config = dict(
    n_layer=13,
    d_model=256,
    n_head=8,
    n_kv_head=8,
    head_dim=64,
    d_mlp=704,
    vocab_size=4096,
    activation='swiglu',
    norm='rmsnorm',
    norm_place='pre',
    norm_eps=1e-05,
    positions='rope',
    rope_base=1020.0,
    rope_fraction=0.5,
    qk_norm=True,
    attn_scale=0.136,
    bias='none',
    tie_embeddings=False,
    parallel_block=False,
    extras=['some layers without attention', 'local attention windows', 'gated attention', 'value residuals', 'an embedding shortcut', 'skips across layers', 'capped logits'],
    init='normal',
    init_std_qkv=0.0342,
    init_std_o=0.0,
    init_std_up=0.0342,
    init_std_down=0.0,
    optimizer='adam_atan2',
    lr=0.00153,
    lr_mult_o=1.63,
    beta1=0.9,
    beta2=0.98,
    lr_head=0.00822,
    warmup_steps=263,
    schedule='wsd',
    decay_fraction=1.0,
    decay_shape='linear',
    final_lr_fraction=0.0,
    batch_tokens=32768,
    seq_len=512,
    doc_mask=True,
    train_tokens=350800000,
    steps=10706,
    dataset='wikipedia_en',
)
Each number is 50 + 12 x the weight over its row's rms, rounded and kept within 0 to 99. Layers, rows and columns count from 0. The size before them is the row's rms in percent of the matrix's.

# v: layer 2 attention value, 512x256, rms 0.0863, rows 248-253, columns 128-255
# o: layer 2 attention output (transposed), 512x256, rms 0.139, rows 248-252, columns 128-255
v248 119:64 27 31 54 33 56 26 44 54 53 29 45 45 41 39 57 57 50 48 47 54 50 37 34 54 34 51 42 41 67 51 53 47 56 71 47 32 39 64 46 49 38 44 74 61 47 40 48 47 42 45 47 54 50 66 48 55 48 59 60 54 51 50 35 63 53 53 40 48 48 59 48 65 50 44 40 51 81 62 44 58 48 47 48 46 56 52 43 38 41 61 46 47 39 54 38 21 47 48 37 47 38 68 49 53 37 59 50 42 24 24 45 54 54 30 54 71 52 61 52 66 38 65 42 44 17 48 69
o248 117:55 48 46 50 55 39 71 43 32 59 50 59 63 40 56 59 58 25 76 59 42 47 70 49 34 67 50 42 57 73 43 44 57 79 49 68 57 60 45 61 54 34 55 50 55 41 51 60 52 47 65 55 45 45 44 48 56 67 56 42 43 54 60 43 46 46 54 47 38 64 40 35 65 37 60 39 53 66 65 69 76 54 53 60 61 32 41 57 50 72 50 51 42 41 74 42 54 31 32 52 48 54 50 45 42 69 69 55 56 17 52 60 59 44 69 47 71 62 58 65 70 48 56 61 57 61 57 40
v249 104:37 61 49 34 51 65 45 45 52 61 71 49 54 78 38 35 23 49 62 58 45 51 52 33 36 63 53 46 58 58 42 29 47 60 55 55 68 33 34 62 55 52 61 53 29 61 28 38 45 53 52 31 55 65 45 42 72 41 64 50 56 44 41 63 67 47 54 54 61 41 64 65 52 65 54 30 48 40 51 56 65 60 49 51 39 55 69 69 68 54 56 48 41 55 78 54 73 47 47 39 66 64 37 84 59 51 47 53 65 67 61 68 42 65 38 48 32 59 60 45 40 61 58 48 69 57 60 37
o249 101:35 37 67 54 53 45 63 39 52 51 34 34 53 44 41 31 46 48 37 31 70 53 47 37 41 42 39 43 48 60 65 47 35 29 46 35 59 63 45 44 53 38 44 59 32 39 60 61 51 54 40 43 47 47 55 57 49 61 52 75 28 43 59 45 48 58 40 41 39 59 54 42 57 42 41 62 51 45 50 67 46 55 41 65 48 55 65 59 45 55 57 52 61 76 72 56 41 52 59 45 34 51 31 47 45 58 41 36 32 45 49 58 44 37 46 64 40 23 48 41 37 35 58 45 46 57 27 62
v250 103:61 79 56 53 36 55 36 48 57 72 42 58 39 32 51 70 57 49 56 27 25 46 47 60 37 53 60 46 48 58 53 53 55 59 34 52 49 49 63 41 54 43 43 50 63 30 43 44 52 49 48 62 33 43 52 45 81 67 44 38 55 62 35 41 58 58 56 62 49 50 50 50 39 66 42 62 64 45 70 45 47 52 36 49 51 53 59 71 45 59 60 55 54 48 49 67 58 52 47 46 45 37 56 41 31 46 51 20 44 38 55 47 60 53 71 56 61 46 64 68 56 31 63 45 62 54 57 50
o250 102:43 59 52 49 58 49 49 48 40 74 46 50 50 43 54 63 47 41 37 30 60 40 18 61 64 71 49 43 26 51 47 61 70 49 38 50 48 38 63 51 47 51 48 70 57 27 58 45 55 35 43 66 72 50 44 29 49 69 64 29 45 48 33 64 53 36 47 53 38 34 58 64 53 42 57 56 44 72 64 38 68 46 67 47 68 39 58 67 60 60 64 31 40 48 59 54 61 33 32 46 68 48 44 47 39 47 63 69 53 25 75 52 67 60 65 38 50 42 65 62 62 38 57 60 70 69 35 28
v251 108:45 57 49 40 51 53 47 32 43 36 32 23 36 53 44 32 52 41 58 57 38 38 53 45 38 28 34 58 48 38 65 55 44 41 56 51 54 35 65 49 17 54 52 47 54 24 35 66 65 28 43 43 56 47 37 50 48 50 78 61 49 62 71 46 60 56 53 35 40 48 77 54 58 46 46 62 48 54 62 62 34 52 51 44 39 42 47 43 50 53 47 52 26 49 47 53 28 48 61 60 34 48 67 68 51 50 50 50 60 43 43 42 44 56 38 57 49 50 55 67 61 69 74 52 50 39 51 56
o251 112:62 63 67 42 59 36 54 28 56 55 64 55 50 30 40 70 51 28 34 37 58 62 48 66 29 49 65 50 46 45 38 46 68 53 45 54 62 44 30 43 57 36 54 67 58 33 47 66 22 40 40 46 58 58 60 42 42 59 61 50 81 23 67 26 51 55 45 40 41 62 41 62 49 48 51 40 48 43 54 40 58 59 49 77 64 42 39 57 59 43 39 65 50 24 60 29 38 44 28 46 55 53 53 47 50 54 61 48 48 46 51 59 51 66 56 70 66 45 39 64 63 49 30 40 49 33 51 49
v252 116:44 43 66 51 52 69 49 31 49 58 47 43 73 54 49 29 32 46 47 79 39 61 41 64 22 59 38 43 65 62 60 57 37 45 60 63 52 33 57 55 31 46 44 42 55 50 56 50 69 47 40 41 62 47 35 47 39 70 58 60 64 50 55 21 65 44 41 63 38 42 61 28 51 67 50 59 55 48 40 44 42 27 45 58 42 53 45 34 67 46 36 58 34 30 50 48 38 64 67 47 55 40 51 50 67 68 51 47 59 61 43 35 33 58 44 33 27 45 37 49 40 42 64 49 57 63 47 52
o252 111:48 52 39 37 55 32 30 36 54 43 48 53 37 32 45 40 53 76 46 56 49 62 59 72 56 44 55 41 56 38 44 24 40 30 50 67 49 71 45 56 57 51 47 53 50 38 45 42 57 46 33 51 73 62 53 65 64 54 41 32 52 65 54 46 41 71 40 60 31 50 63 54 43 56 57 56 73 36 67 53 60 36 49 47 50 29 56 31 66 49 63 59 70 25 52 46 52 50 64 73 72 48 55 59 54 38 27 66 48 69 49 29 56 58 42 54 73 36 38 62 41 52 44 65 40 44 33 34
v253 118:33 68 53 69 29 46 30 46 62 41 69 29 50 43 35 62 50 45 46 41 43 55 60 72 59 54 47 69 48 46 42 58 55 62 40 64 47 48 34 58 30 58 50 36 43 34 51 44 50 39 58 64 32 56 45 18 57 59 47 45 37 48 56 60 50 52 43 52 56 39 44 50 53 41 43 67 70 32 49 67 28 51 54 59 65 31 69 35 62 62 44 63 50 11 29 45 71 52 32 63 45 52 54 59 43 60 56 51 54 91 36 54 37 56 54 52 43 44 58 71 36 60 59 53 49 57 51 37